{"num_hidden_layers": 11, "hidden_size": 128, "num_attention_heads": 4, "num_key_value_heads": 2, "head_dim": 64, "intermediate_size": 256, "vocab_size": 2469, "hidden_act": "swiglu", "norm": "rmsnorm", "norm_place": "pre", "norm_eps": 1e-06, "positions": "rope", "rope_theta": 10000.0, "rope_fraction": 1.0, "qk_norm": false, "attn_scale": 0.125, "bias": "qkv", "tie_word_embeddings": true, "parallel_block": true, "extras": ["capped logits"], "init": "uniform", "init_std_qkv": 0.0493, "init_std_o": 0.0493, "init_std_up": 0.0493, "init_std_down": 0.0, "optimizer": "cautious_adamw", "learning_rate": 0.00228, "lr_mult_up": 1.25, "beta1": 0.9, "beta2": 0.98, "lr_head": 0.01, "max_grad_norm": 2.0, "warmup_steps": 251, "schedule": "wsd", "decay_fraction": 1.0, "decay_shape": "linear", "final_lr_fraction": 0.1, "batch_tokens": 32768, "max_seq_len": 1024, "doc_mask": true, "train_tokens": 111600000, "max_steps": 3406, "dataset": "wikipedia_en"}
Each number is 500 + 40 x the weight over the matrix's rms, rounded and kept within 0 to 999. Layers, rows and columns count from 0. Numbers have three digits each.

# layer 7 MLP up, 256x128, rms 0.106, rows 60-96, columns 0-127
505504457492514577520515521495558467518399487526553477466565497534485407505437591569485535508502546442476551434456508533464484521540536493509497459539533413477527387522504460506477466400417525566524580487438521577575564469500497527511462547505504509522520512424490527524530455511478555467445480581586457532488530491506542501456465539487524462399452520533449414581464463550505491467480
540513449501532503507521487549503507479497572497525519506456524475538519481562490468481529503479555490563452500492498507548492527499505446488516476515460578488529474556511462516442530536469447507473495549562546569537517531506521482511541511512509459437435502487550510461531503478471517447445448546494467505510448571503471487551484505531525510536507559487558473507498525486463464473522
447470518514520435569455531489457531510510502486496526564505475560489538506549509492545428550474489447545481554530448552478501516566437490447551475538513483521550456537464484504430472464500478485483512482513533520514528483509490495536487485533454514451550485556569443442490500465480594475494451457497409530522540441511562479538527498479539520424479585469506529502499536468525565439495
460433421436421568411534440539487457491496531520459450512535523459572414560463546441498488453547546522527498470396564552434493502530522523520534511535489575476499497601463510499499418567520490574465501476509562523519518523473583485496524482478580497444472534430464494418504466477502448478524455508549526525480510499519455473509440495502400518484494547480466497516572535478530468479538
507506460417496476432472540502516539484553552471572509541416490430419485546527448463564512563501509445470461581542493471445468515486545475547464527480474439532492425526442465452551433563465555431531456521465445514451469472465493480486444450509417445520513511510487507536443552487510486507463412419505456558545468384521515453533467490587503423441442557475550470534591492455459525481520
529502480501439466549557534476460450558521450552481495484464464493596480539507522585527499520452465546501505421458582492461494465496392527507522459527440499503475490476501493479567453421541518461457528490406573532545456484501517499526487522410493539474497427448569490480463526523487513490538550516572540506535544504512496547445515509498542495458515504479577501544475520506487491530593
549484499431480534499554558470571537551471504457490504519502438495471476518519438524513506488503504490522510514483508520535517460479511485519472526501505547536429465487493478480453540455482512497476504538496509494575507494446460469470460508559508467529595480454440496534400515469516512571497490568467534489452407506511455600448480500433502494453457433468489476489539570487487494465511
492607488438483524608428580521566449524527481461559444485437472492560435487535535580475414497470490515494502522401510572527472497494520441606536445456460462411471513524480581485523519576558486565532471555476510547500466520529551437463575532531452586426519494506564459563559448532464527530576506540488479489440479495533432453525488417420440511567518570519528518550533541457471521511456
555589509493518480508467442504473469559494504477489483547525475474477540490477451508544537505451508485549469493465526482486540449524502491457519486425475512531477493485482524527438484480476476479499505564546538503503511495552501458511514518504546507469438441535460552492524495503492486438528491501465482440494529553471472518492489502560449548514584507441502499533445529530501521509439
489536515481516549496461490482512469513509514551528480557521499541495527488451480505485530529394466531475442471475526525519526573463438526511491541474514520470406451563509499564527498480536468453477581490525550440478519503494504524472479452520584436499454515508458496537489417500511434463557516462538503538506537468463535457487507463547504508447428526491440512501445443462527516491486
584455542505544531507484474550549503504499521513407476551479501524419448574454486533488579566484494518569514538540512509431535561469512526543474436495541527521505541520478453550463554538491511520414441505482460422493547474406476447432502494510455461422522555508540529517497459503504457483515488504543492492443457504614547498509450505481555481518464475437435404441465464488556494522432
528444486493495522509499500514542518486515507505505466484496498497521477478483480546468495544482506523463516518414534490584455544469444468526555441487494422520414447491485470478596498586557518439490434571512559455478469499514493507495474490494572518491528470477585528493474501511458466502478522478499443471497488500501473537424486554429536495507627545472496508515502413526465470511482
504435565475508556482489435545487491469514463557550497553555566511507486479482446426478560412509538543431486596571559439420486507524461498547540499494518561558450524552488522492480418480582466513594477452564470478465474484530437455442433395440480603500541557507488522431456540494497501426534473511480560531475522495509421523514506479566523541444546417484569546473445527442538555538491
606497446584483489464493460531536509502500536494571494498577483466468452529572526563462461489448540556433548437501463493467507478503485552478564483545458490446517462508510474605552499472568484582592467527561466474433468524554511498503494460559460495444550486506518481482503473500537507500498523483453559540579494513475507455544524537542482504433516528448514521572468490469437541496511
498474500533549494503500500530447544464454492467445505505545509555503503486502533511531472469492539552403472580527495496467507518527525511450507449522559514535539460509514437608407519471518479601550553526537495450492513488464474467439486431483497519463547485540545453459504499505471548506548508541479548457445509542500504452477543494434491521496448465457471461484498508531517505568557
485517511506469490549462537464563474463526468481469519446480495477517487508539555580519518524439511547474460557446563474514554558479435456492502435490561492505482492465507455449536501472457517487532467449506511438512493467508528486535495512493502487470461512494459495562516472525457493495453564451524481506502491509469457513535482489540525547484510554480487468464500517535475547463527
440503442478475528511483435476526481502533514541418489487490533487439376498442550546524510541468461479525523514458441483477462483547444468504546477491518499539476514433521557465557494479553427544448491512569486454442514492415589505476528480567528606496491460531500634503572538505552468513422508544526523465446475562517479551471527487490546517512472502540503492538512493495496537491475
484515493456426481572490469470467524522499464510535464516535529475541536530502550475486479541480561515534419565581484497460529441450483499551495487521615556477467410480479538500540470505547454459562485514496552488465438454477475543483463506468529457544428436541478481463570537569516416489455559544494425473532558445486538478433486529467494491425461461440478515497445540509494512510481
513481496457465519492533421490544539567528550398452490488559471484535471546495505489562501503502461429496525502431533574541529454514460459491485538488489575599465457515483432417459505577505513504439476509447441465529461478492532555533496554524443522551558517524498580452501482472603407487572475470401484483527472504534557460442503560461454429495498490494468531503462438565583439529433
492512499528537502534465496452491505426506493502501516490507454492502572535467470500445563542451537467487488515495560476515478474504475477557559489543512501550463460449524470452445457497514498505458524541479524514579504429518504434514523470520523584518522516466472536470503489503512480547531469546448512519521527473481483527528522481551450521462510464466535535460565523462495538577483
547553463530464440460411570443470440510562467610525505515474512466417422424458560513412503546457425507556527470539469491488504478441485514461495503464466543507486495537541583494474472514485487442558540492464504526514530513529500561452494514444582474535507494478470583442441556471506515495515437490487509476544522492418442433465488526522533528526413608442469438543522515496508536556434
486475454444554473469523546476459516433481498491536548562483468454555561487503534484456514492547457476522452498520521557432487455529522474477486607556540554448578471486490457546505523491427546467514512458487502461531507531496445485477454498469545551436510508498444474550504459535533430477549478510497466464420553532465503406599506453491437533460475499536569500510536502470463480465551
485383449510481456476549477519536461495549453535525478475580579508449485460527570525442506473546424513469469475463492482484514502505494521573470493567526459529533578563460516467464460526545534548504420440476530553525502478468567575495486505406492614559454489454520520513438473470576495465452480508498538495612502497470475504573552531522530484497432547528447487500428485471512484496506
549615473493465507454547531494557559487524488568477454538464489464486513454481450465551556488397453541482505521496482495538415439463480508509551490439468518494493496480481517540446476464552479437518467524485523491493551452496472464447437533484503570506473502515431440516475527513534485435508509458464633467576549467525492493506515530444421438486489528444469512484573481462517489404444
500512470447498525512540503514432494511476558469523457500516491550542579522509529573526497535439477471488493542499482488493535506421446449506442552475493492528555458532460486466545511470521533507453476481503524484465504505438497504527475521490550443515489564542480425408506463482520471536504455502540514530427500507542500480487524512513543536570448412522460493481476478505484501475470
459519437525408489552550493482508423538456428500484461517522535514512595473512537431422461530475540464476517465481431444545500491517480467439553464503497428510578492463551537504449533518468544476558553480519425511530438424550522474461434501493468580483486472452527547440484490500443581446422508466436521512509497462495477482514521500514543503579473449463503505526525467488495461512503
548530510548543535545537451459577452503472530564491481461465538494484490498464469491534486497552433503508545501480423551462541522463530547507597531559488497519497493459444476473559482455494528512440485536486448494533547547545450483547473509492538501496518495535421495481479501486473519488528531512539539520483489509471576514464530477547471492461539457509492483510566526523521482464458
541597519460486480531500524480516516503514506533564472560534500481500481517506540472495522496495511494525535547522534476415426440473474474487477430475531516493543486468457538573501515489480483504533501535429511491517456464438516543597505462563503523524482516490433500479517507497500467511480522425523585495504547518458462559500504531512498447501484382524416509515518498492584523475509
482513503514483489462476451561472460447511520539442489447469525475488505513479493464541482563508558507548501568504519511477511573524470425411450508532550455475504607556520457506442517460534448560443539533474512468435531460458504582473447507500471477505527521472482532496507496493527517513548479501492454566517518535533421466546455488511482631536465471480518471505476418479468464529518
546528512469524526524501483541515485541516536492475508494470522609523525444555539479480511489522550463465551501570493553484395416476506490513550430475522558522437443501503424482452448460529521456410549440470553458472507481555471503462513506503512458488503490469435423508508557496563489487461501449537501493508561511479488463468470515460473576521519510459510535511536530468518478493477
524487488493484445508491440480501585564601470562589538460548507532450435511466518459527430528513594540503507492521535411494466425536485521564496365541515483504524523544433487472590444545534547503517457526507450433469509488471472478500556502529546531452517458498484528496524489557544446487484500499543535522461512441445508479481525572483452508475551503514519491450496484535469547515487
485460536435476484503504502558481449542560489471439455572513484480468478531489452489563497500507512555491464507503536457447379549517456511445507446449484540502490465543518538528377583515463549498453546511560493535527534523527477481498578462441539535505404502524507529459526507495492503472448585468507484543519486471513539505520493593473520453497526503489459501466554512569540514551607
528438505476525457439437522497524430526503452468467495481474525504466423546524494477551516461463493465563470484549508444475488457544519540524574519486491556554465446492484509523482476498529481501483427608451505470479458542514418482496551494509442540514533397403589486471526445513485474506429564535503533490520510590477490533457539603549499521535486559459515530445627426523548545449557
483562529496474550479502452488492574435504435541501454607509484541402496496419483551541488533422538477531458558537447573426510506500523435524501405481507490454473425479445459577480522523506515488478518512487441515496404480467496454510556550423414540485443483486520545417510514454436465525497515496478519486479494479548487548480479428576531478474453491490464471526519560500453497524438
499517517504538492523572490559487560486443529557485458521501459519505509484478472537503574530462530452515546545481500552480443537503500476438516573551473501481547507494477476556468558394535557476522496470536503441503543517532495511507495500483537446458514494482484532526480497523479542502463500455489570509370498495488493535442503507473520504545543517550509524490498545551507594441440
516473468497563513443504550467468425528546451574581469492478498493572484466558501460450491471555515448528564536470557477499460492451535545518485530436449487559473593530478531454505473509549548469451488529455474482469489534438486499466465455468522474462560531469492532492499549489518527483485472565504531508447535542512526502515477586527511470482537483469534518516487572486502480517494
461505551469472439447509477459541453420460542456605408437536538538530539501453487501530510508491489454494455486527444527451453525498493582510562490533449477515548565498551509493492589483469570398440546509560506528516506508523476520512409517537496585490485560416538467462498540492473532459562465474551473588462509450513439497428498497466476554496496540526503468535493547447430467586518
# layer 7 MLP down (transposed), 256x128, rms 0.0738, rows 60-95, columns 0-127
461529539541462496544494497515599435494456547508557519478545421486422489505487522512558434431563494466466475451541497509524502420511500432526466493533574469548499429586541400443420514449481442500458537496537507594452532516408535492511450555517459500446485492511495616540537473530508561468477489541439509545556509522460570574549501490534630446503554532559495517472534533478454522506444
487514503503462488452517486542475455531596507486480499449526525522504491530497469520504505482499462498563516491518461432462585494465516487518503463562561482594473489528490511494567477504486533469499438466509538489476511558502564539522517477509389471529541478519495531506464464504552472435448534467454465519518517474470465510540537474558458492553493474510451546523468510500461487495503
518498495456476454468488460448549468463543524483508453449529512504486480531492469524406568488510460467494566546479552514487515517528541537502428490477512489561477455420441445533489574516497514542509552548495459487447427506447545445499558495518550488538486498502465496461466530484524456458513496566493504486489559543504504538449507563578545550531496493505439501512430448501495500577504
445442555519544423453510541491407457524499535510559436487489485501430501489430492427456453520527469493489498427503519455492507549471552497495543530499489484526558544566573496561527532444541496488565515444469424545520474499517516461475501496532540421540488503564517471544520524425511446535488528468495483540552435594480521589561483540537587530601489494541503513543515428530474532485590
500514439461444504449541481417507466501501512452437463525545478538423468464502550499569551531440504531420491500597590463480551402498565469491483539514544485486537545554532542490553483579545517449459497527577544458558514512456566455541451454429506494483486592514539605544464562580522534475522552499475486540477478470448460523390496463574503509537518523557488453496530515474482482490572
518411470505510502524530540298528536534486514479512472469493511437500430502499554494477386495504508510554503523500463512470521416549535495512521484549529476481507468442480569484484519514542520443507426516442474516467545554497585506487500495471550536436512500486461444487479482594520504527486475571530508456510473515472483462517587508467495494466477517549474555489544430465518523531519
487493516573500502461496432562549496431533524512504494516510491468462473539495483496541541495453521506405466508573499483481519442497492521547424500487522504521468487510471503493471465470493471550506527513467512489476484517479532424509488511540553515493434580526518428445625541532428508580457535445546404507487485509526543477525450501467491518588540513543464454478488450439497482474469
573550493475524498532583553549541521513472489511555447513506494502473488492505571583494500496538525513582523514448566535491413447527466538521444447455495441493445486508510513509556498562524512479499488495451457547519462509509527485425522470499506522496533489523473428520576489461525511490517515564478476526492527477581388498485558480503490446504512585473468498572507529503539569439511
534459530480486454450453518450497474507496516482537503523484479526502533509524520453535571507445502530541531570470530514576511466502457471519508501527459485492550550481497548485499495434475456505553481490470497515559459499489457520513517437516557477514531476480505532489402413421470501524485498521467493522521475443405473537504447538492527490483498459475488487508522549496522467513480
451450500516531459456485485433484468462497494422434487529487498466476504529551523493525526536489513489454490468518577513565495436510519486461474430458465497482473475459528525453497449520462495511487443562538483516548478556522505519467538488479610500474548499473524478446548569499488487491499532542478465476473507516364476438514456536489449502540564462505524502506483444523481499550542
504433502570512506485535542415500476513520505522513384478476512465544485435543425437454520447460516534521501502473522516485482439478480444456501519512427475484479531384484565478581515515554500578429493529449518511439495516486573506500539452554490488487435503481481503510497557419504542583509524500532507472520436550392502493458439483546454479525498472501574545588451545462453527596478
487503527486528467556431502462506590510508433482482494517489515485484464466502455479429389515487566518505520461565501470436480514527532538547507529537487557500552483456505414535511440539513458533540489488570468493441518504485426472561494541494535549465498552419479485529498552484533522517488459497544491528538599500429472465505505493487396467527552487475532502491544515506503483455457
461499512518468513411515459568525423468477481500523427499475513482564511488518514490432546531510514469450498563587433539536505469467487520533518455496565550486599503495573459456533507489516413513501492518560460411517428436525439453523428528506473498442569459524460500533543533479515501467524401469485508470451460482375464545514497504561566565443498515518501424451453507524466504509549
487538481481554443521568527635583463539578475495510491567507497526556473407511501484495526538508449476541543497515570529483544548542497543473405488506458565535485498587480457518493490450558496548497555473549447497522469456531521526493504559496463496511504532473453462446516514525463529548475484550500457559444485512478462515463495442419560518543574512471487494535465498553591481477534
492515520560525480493486465467542549531534431510528558471538510457499496444534498538440480497487450537561473419433497523496473489499425462540516499489515489506453543441443514488521489515525543438477480429476499541459506499552562484535535522507612439544479548482489559495526497530461503492505513495504521508558526512580497536488457536542584558467509506551490508470533472476503489464481
475520525530445450503487487311480521466455485523523498531513510486530500486502482500433582512509500520544528541493499537509477467517485498491485496534492494465496469434492525533468514534523506506487541527493419502492497516510482450466527484515632479522489525463492484451470485491473488477500518505503479529525499504361517479468511563488514495508503533567507483495509492500543508487533
565502481512526461545517495473486557530504470490533525436533501520484440550550570442479507493500441472507548471497475494415528575480527496484550498487510487450511410506498497570502503538534457591463586551571437440599559419451451537577566543485529542557470496483525539480547541438528453458472547477517494527518453532567532529557459540509471557507522537490495472540556482514474517491433
497480523503535478523526518469465514522464499527584398532446487535522452517528422561541494484500533424527534477485512526485441536502512455469502478503519423510552514504522429523547452461489521525459501493478554441428480448500480484461459517570599521505576518475405408557529513467480525552525489517517539488508613505415535528522500559541451556503511496512536545548511472505542498487492
561574458508494459528485444431457488499541445523493445488514467467493478490490472432538520491454505503507528553525539510505523522487511418425501594558527503518563495464508529528541525467495476485482554477516479443506440497528475544488476555584578517483487504482513478506468487449490520527420476501490508485494551534371553447403496527403491515532433446421518578514453472464462548544514
543465508470486487490518512435502510500533477499482485523488550468504481481531512481472538497484445467512502513438498495517531527513508487487507512507471522436493487452525545493508477430472506533504483532517458497500526573481516527515529497489589467531529414510500471537556532538493514515460493447493438548522551484510526450513450471445562459524497474515574525481440456500469463560486
584428525533534421509509497504467510450537530578490532516423489489419431498459476447532522469528483466487490518530452518507459489517501504543457432391509462505498414450483564492585510480463527451421496501480471543459524537519462496422530538520552570530483488515436508554485513453434486513472554557483544484532549461433520410471392520495470499515495510472481552513441544533484555515478
456514556552516430510501491390480484508523505529436521569522537475498440481502472552432483484488409408529541510499463505469468534468502454448421525508423478477517516474509496432500434557518499440534478570520528506472452533474453472499506472525554478456515485443563504479457525492613481478450532536504456508564472525430596500451442516578526458554480529507494514547492420528488470565445
559537520563504467464515467439524600518498510574495488486518510530480476491490588498556466484511511504526553497553504544526517524509529430481484484484509480453505551581558521512534512443442512461542486500526493546435492539451481550505537459516573558511536511532495583495557531461517450517502499483478499523463517584537579473565401451466437500447437434449464523547508592494423465504507
476591473542462466465507439616451547462501428497511524499563456481502503495533530479497496487521450475498563487474511551400441552515477467520489474500514473496489467474543505489512457494568538396463446530452498501478534548468527526544503525528397545495511473531550487516511500538484481560486438512542508495573445444608492469518596510494552581555494468490550574484528505479454521535478
477482490550513470498474438548524510431493525525456505539484478476468486484493487484480506489517576484538542514521476507480483516533506494453527452488510544442539588554483464549504477478519486503501576488516528501542533530516490422509544534492591554494544432487532556529465494468491544488487505520524542475519559522470499481552360466532502555514528529512484503549498508465526544512548
461510487502554560461479543492539507486482542480481569538514510427466527509437525459462524446517538458471473485504429524516515506448537551486528492503509487475522558449563499430548537476503477534535474382538583447545544488481502523567477468546529516506497492514503486502510460472536485532426491466512528569403574443571491487503466531467523491506465540495424447490468509526529512471476
497486491524527540507494459510544457460492491444498546510480511530448477503530479528624469518470479518523495512517499470511450500488547542478440463480570495494622475490546486460554453469461481503519497458491499517547466514476463506461513469453467492510525509571442475546504468416427473502552511514494536490484501511448423539549459489499508467501421461439460492526522466504472583498507
528511502476507472450462515341484501486518577450515496490512492448485529554508497483529519478555508448505433528471552539513519482548457486525478534486478491479472509423498452443506493458511492501507505482529552504516534520538508398508512552556535470483493516492492536505497547464531497509497472517489539496434499564414498481501500493450485592500555497421491505467532494468479505545531
532485492493517595496507524527428542581507526550505509445478516522514480507459471527572539529414432517507560466525479558463467441485467502487510453513505499591515491513500386463569431504492534519527482563428498475521533524482502522456499446471504519494521538496525465545399478526435489459495531461486553549500515486519476498512448506536462496512450518462502489467462468483490449509484
511556533579503478483475529417521547558488551473484528528538425456522486555419522529500497503541503532510492448523468510568556515492449455513561559538497496507553476529535517484533593537538513521506436447408547465534447568481583484502504476515577468482470491504527565515512465444499571554518516530458496470441424458438511480514483488495512443499515510498452449508525497487494475552528
547481516466421548514524478548543539410518474486445455501452521513533529406531434485468434450553491505526517536445469521498460485509486502520473571459423553538476481507541501484550532494487476541489463518486482467461574521492484464496551472452477510516605466558468507474432429431509542550419475482488483475455504556446471504391483506526488525514510563473457548515547458513413514577474
479474501545462463523513510519512501540549458477510536513521573528491551429498489508459519486521475575570534534514453485440525444532485495505521553491480512459549514479463488544498450495438481522551487559482540464569477483471516526469459481515448530460604452551516482536559503505454522501558544487456483531418529478492471478480569457427477455430504479585533518637447487498462473520490
495486517442546507463489500422510555486461426522536461543516426474455465535554474484513460488558541534548518494493529503507466447393541449493568556538535553473492435459573476486534414453452461580476517481514555539457535496495462404431499438538431420503517418480494529529509496538460495509468482412488478501419550559488408503488413565516501479563506528529506437511489546497464457557495
540512512393505589538529434481514506465588515496544481466509457501535460497502494486512496558476493490456453501488609482477541429531499482592457449523540508461539510549515529497466456467410490511483495460453509469517527506511517545593525515416413574505452481394459493564458555517524468473493542497528451422459476519567472529524539411491518580515458435559498485508496476521534480458548
497541490486490582527469457473464396443544527384559507507473511498525489507496463542462454541484484589502514503434454500426510495484515531502516529498483464426477572545491485485524482512539499464518477511545477525452493541522546511436499435554425562539530456501475532444465565552474482459433514540465515497485529427589463471491459544475548512542509502529500486518524501492466487494488
475473494512426465507502542534488510503518542483462475519530550490459514478509512542494510486484453491582554458508448450439525521548484462573505507559503488525494436408481504510535489549511509474471485497528503583460536521488546474580556458486419461471492448426511493540472464524490442487491499493525536482626517505578478467538576471458514472551495501515514478484485451527542452537543
# layer 7 MLP gate, 256x128, rms 0.109, rows 61-96, columns 0-127
488494522493519480573449519528534460503548418468500490470590484407537457550523508523571438524612506454517558517520514485514539476520482561529497431529506493518492552508477484507524491461486489547490572461495501537565550536460500554513460509407462551534526491509468492500415508479540481524442480511499567522625493506407517500457585495476502457568492468505429479573504436523524511532554
507506516522461477480605500475507487511514495509497485509544483503556527521514463428524511446393544483528446522421415412479425476461500503521491527453473583475530512533465518517479558509466518554535459455505499495502527491515482425470511587495498484442469445469504500465443522529510523485553550517475527486433510484542485497488505468496566483415464448550548476549491497499435468471522
481527517468556500484549526534499563528385464443431465391463519532568523472560590548545453529541462529496433504435453506531439433489541478453520440498586509495516484512498490463478531587459556517570488497492543458507477560557417492509494477503425580549497618531493408514497491586555522501526446465479438637503485480579494491468530538447510473500473480531525497459516452512559463444500
488599484482553462466492600573511373560514491489522493537568521508513454497500524575489465460590494555537471505459456539498514541555567598525534471466429427484473603562479473525510459559464507573572475570436543453552481483554472470483518502464443483503549496540542510531485500448437523463480513493499493508549456532523491486445567518462521477455484508511527449476472483542575554565595
466536510545542468478478504522538510524514460539507499504519516517447529510469534468474446492462506484550571486509470500504485432539525544489559496533551436568402570477483466490478551465502459498492443480526454486507531447523554512585526503491505478542543425463516511485477537514557471519483479502441546455458549530499577505475549539446473542478481576519538474487425475546540478456453
450487503490589549506510577510509505465526488520506553516599546472482492523472485506501475448662478518457584505553477514459508470500525510476485502528507470520563558481525486591560504556465484488540510489480450513480480475545508615513473463524484453456516491567528517477492541552452560506525505572497505568465479524485471484503501482503529442502487463476544515462452474459518438559422
553492521519507540431584463531499569503409608541433482491537605559413531468425491518486509499482493450491524493539504555507404457529574483494535460465540534598477482534491435490487605424429478515463530470510415450516528578504500528491496431475448528470535449504419493431454523494540512436474480541482454577522492491485556493465490570482432446488499439537498441447520465441524426544464
501576513530518480492510480494582541581454489499395520453512570522498558457436466496536465517472535425491498541556446523455543510555478517461531534469484514548500455462488494532428549457481520463521489513507465464523497484528494475482526501499527520471416431518387546502461560565497509428460544426537496510506539498468512472465477540547477528544557561506558491521462502500518463488520
512546486528460509516478490491540533514498489560535466497474466506515526519470532483542496475465503452496495539508457505372452529456492543541533479565538528510479574526517495501493559462532452437534451460459490537500549457481486449533452478575491516502491532430487467538511517477499540512445442507558580476564515547465510579489518524503518530495487527543517493496503525540531508543444
517559570522507605549516469593500517551477533479527499496496443537472522553500545507537516454467505461475492507461438514465503503490451531517495486499546558520516443584497468500450497483447538415482469446493408468519535521559492494553489531452414511527492535563541567463463506489478464496506447471530496561488475507555573478578479545464521453508554496493516530492430492461567488481463
477427393573534488538515500509545470554479496517515511499586540495487489514517487536441556425538525518470542491438504566560465467520531475430525554456510549459473566456481466408496548523505510538439510450506486541494481560577512547509510525494500479521464533455558539618512553543505507535570541544454548504483509557553495433476484499515512552497512616428556451559450515434467510561499
568427483482466537486636489554548509526549481421558500469450560494504534506504509518608491524493481492501579456493525448515517449513529549564555516533466484544470463468509441437493585555519465514478486489539467499464424554455522454489468468421474579458517500507470459457405515504567484493499458542536489537541504433518575511566557551551497469475510505502583439562447497532465508488557
471516524534520485460493445564547467521529539510509528458503546510462494480515487488498458518520549501488479597522539498518513483480476510516470499524413530527578482515551470512486457449560536488510577559551450513491479527502482439535489437445446549533452553555432368500505487453501496478455395466504449515525508513547500517470511443494525541454536500532552499402499461535489458541541
514537411509526479537531485481447533468432486478500503426453505517419500473543434543488520493488478511516448515592519566532485525536495478543492479523555514491533466459494505408409456412530548519559549511485515535494535487463525480528503551496503563562490433473459451490529456558503508517444536511483479498487494584477481511447441433449435493496547457455462470447512501511570488586481
448526527508504491538525490476566481459517523532497434446480542504575491468537525449535498528490466479448470531488522494544474495485497527502511523526481513549622531463443513497443472517502448490474474481491540542537522521486506525495498485464551483475487471464486557522429477508509522517493489536529551507453504552419493536565523513453533476518484392473470492549496482479479453566509
458529453559571502451471474499505442490462493444398490514404590568518460454514514546502419536558522535561466457445350539485499334516507487572450443480484477515537526485483490408496499471458579501500472484473438506528503513395535534478494508523475464553490512593492446479497504554494452496446517539519484527522528476498500502523567443469542478529530492529487543526493488496541407526538
534554478473486498482609592495566447551535553434494442489529501505518549396556521449490460530458420500522565479524499492469512494528553549455536460447541528523545507444478485448520504547534446484510461487515506480499437504527538552481441431461520466434475504524523453480512515501500484509475454509493518490554545479515539523493547533538509525504468543516491532554524467462508559509540
480564523455436556488563551534506491533482481458448413470542540529540556425519514524566513480518578424557530554423412581499556517483505491506519506432501442503595477488483516510463560521517465533537495477430434477555501498536476565607428482473468527543556512528489463482496481486518458532463520466494459587508510487481424493460525564522511477487503498558468475492525509531471466520550
468525494481498469509546509508498496462454486520526512432520513529463479442457494474468488520492517528511504520543463457530475421552544503491458482505498456520473511501552488526434527519484519517496535471490502543547488423477521494487467538480526583506500593512441519437492454529543486496533508531495513441470471500522425459497553494546484565511501494488469494569500542516442533478495
532454465543498522466516470535541544555500496476460535450562479571483493446499511516545435526468486486503608439561451558543511490478579524536530514565562487421537452526493422511507520434542512510530463554509497488521528455522510535539446513525510467549470474498544454498514493528533465507478482508517484499509538525520481519448493560451492495519496459459476486555463469497540546452493
490497475510530538488505514500523538503423508425529431462475538570454617487528573495554471439487566461474456503504520520497447433537563488558531489522536511489495454495461525432447539500491458620553551484471543516550482499572548523535474417546504498538516574488410535470472548505397468484491551531516525519457490541540477518526468515460518521499509524534504489440507571485478465456511
479535522527538484473559463494519506582452477522546516508575463421453483474469552580529478476495496535540480528530440481505533506526516536609479532444514519481491467542392531485598460525488525566544477476569509537498448508531462501484489480404478522530536547594493547416547542486520453457540502465483484467554488473514543483516575466541484482446436521545509522415540492565531499486496
500419444504471448483588505478507562523498486471445550473468500442500441487509549493503474467576500461510571483541490448490557461547511516619544498464551507495563448480494505489503562494517460499492440445478513428508499499493493528570518487524461487461504433482548529476444535465538424567489512577528499446484458509527539475490521533516453488423542498496553476533527438517519489585498
518496526474455484529523470482483440548519479521443504431512482544482516529416541458485495481489547442562499525475495502496450500510455478511472543506439483500555460440539452554523521508467542479486492539506497529504528512478605492540522512575516460447438499473432491511489533521480522539475456500515509445446509518488593530473464493541493471514502435466487514456532420544506425459439
507517496566465605453517547504507506509460460503466481418534490591509546488452411562541460502558475517523471561512459508462527483517458559570441523515526587427509472544501458520544520530408557545466459504493413510506495482496477480529492470476460491579445482502511485480486520479499484451525568497537452522533503437524521490454449540474498494536519430466572427535443451546495559472513
506560439494474468458546460506500527521466501381571532515545510487523470522490490572513520517572506476445453511521434532451402481462602538546481454493487512524521424541491536441552440435455412493481463438489477519480430489429509478469528507501523492487529455493446436504490500481517507477522500476556555460456489503533448516457519506556522488470513483497488468492466546529461503462462
494501495454571490555553457471505545568482537470603502505530486526497508486521529576510461510489475464469547511591498568526480485459545473468478460476515454520534427520491552484526491438481474533448451501467464560517446495511508532534506497500473473534506527540508504433513444495477490534516463477571545507570518491476454491427540540530539492528457428518512515519478508494484511519494
476458421494499554415536430530583465529600519442480550450527551508527412516490489583531477516485453546486546475481498480453476434512581541512515545474483530559477480480545531413477463516505504458495489524521517429553444467511511535509580476482547513510512396449463488521484446461529460525447466569462476459496444547524518502474543548485483498458533488543500541513512510514507507469459
486462557453474489499640513562455562497465490558468571483432494543477504526517489563490481475504554465468577507522483467512486432420529520536537570470535551477462461553510464509469525542499508541519502464499510533502507518494514475519499499517499499504481566527505450498464542548466518501478484481492456493455560502503547547529506424515534517522483499546507565441451526482464467468509
543515493526464549458534465531475544580434523532490552455525454506571478495354499504521476381502563434477539490480515435541490517457508452530428492477549444446469548525459474488520575430492521486425435430391452491495510519499527488539557469475483574553469443551536491488464477555534538490498466531484509512497480539517553482421490484527441487521559495467557472509476445479442483490456
493560511534543519514541543539473507522465535513465493555522508528462573576534505504508461479528556521459429521485492524469504491508451540507598596579487606476498447512458521514510509537407515529484455521498499418575500566513466541505455476526492512467555530542513494463492512509380497433508488481489476514523507470522474469480503479489471485466507508571513501539457527571468405542566
417496508488496557427581574530521383541507515482527398431490561527520500470454460454486478448493466524556491530585482495423479428488614517500430392444612507523474511507481489531466532541481506524484492534512507456472465506521419526488528399477454568524579492526522430453575562584474465361412474404425500590507501569536496527548483513456475519538509564516463554531428450466549491435502
547471435512444571421556485556533544563501495571528451484492435480539539503476486511513494482525528473506499496488384521484476433508545518457464508509476481514474531533550592459472514484500484528522400550471454479474485500531454524512470518456426466503540449596537474535418507493458506574473426507401520503489398476512514491491556504441552471514499472524517574553457495519457453411536
564545454518476481525514558489446485545473500514524530534424477505515461492547459500526497459478478448496512565520521490572471479492499465492438450522513489533517449529473539412513504446550512437543531444520504595508473486541444525549523561517466522465518462541539497443506465527551451483501562499577455524484483560516536514496477495444506503380561524492463529472520384504568465499491
466538491556454500522537519511560534507480501515457449500585471459489517473489498485490519551434465465559507424461451556485506535510447482528609544508476514567538456448503532553495541497473538499479506520489541530541534540563505501513546499532500474430436374474476488473443525510475447448521569535479538433517541495483504454470505467507529489503492547521491436509463522555483443488495
490470534479495553478511528553581479610485551489512516503508458444528471588482436550518536471523501425441518473529516547578559504509543553552444451461502426452493520544522499487541516432555504468467556463527490567410493474527555523499539523520433544567508548483456539506507555584546482506482484457486467572446392481553562457501483515493528481500505450488528539518460480490597516515433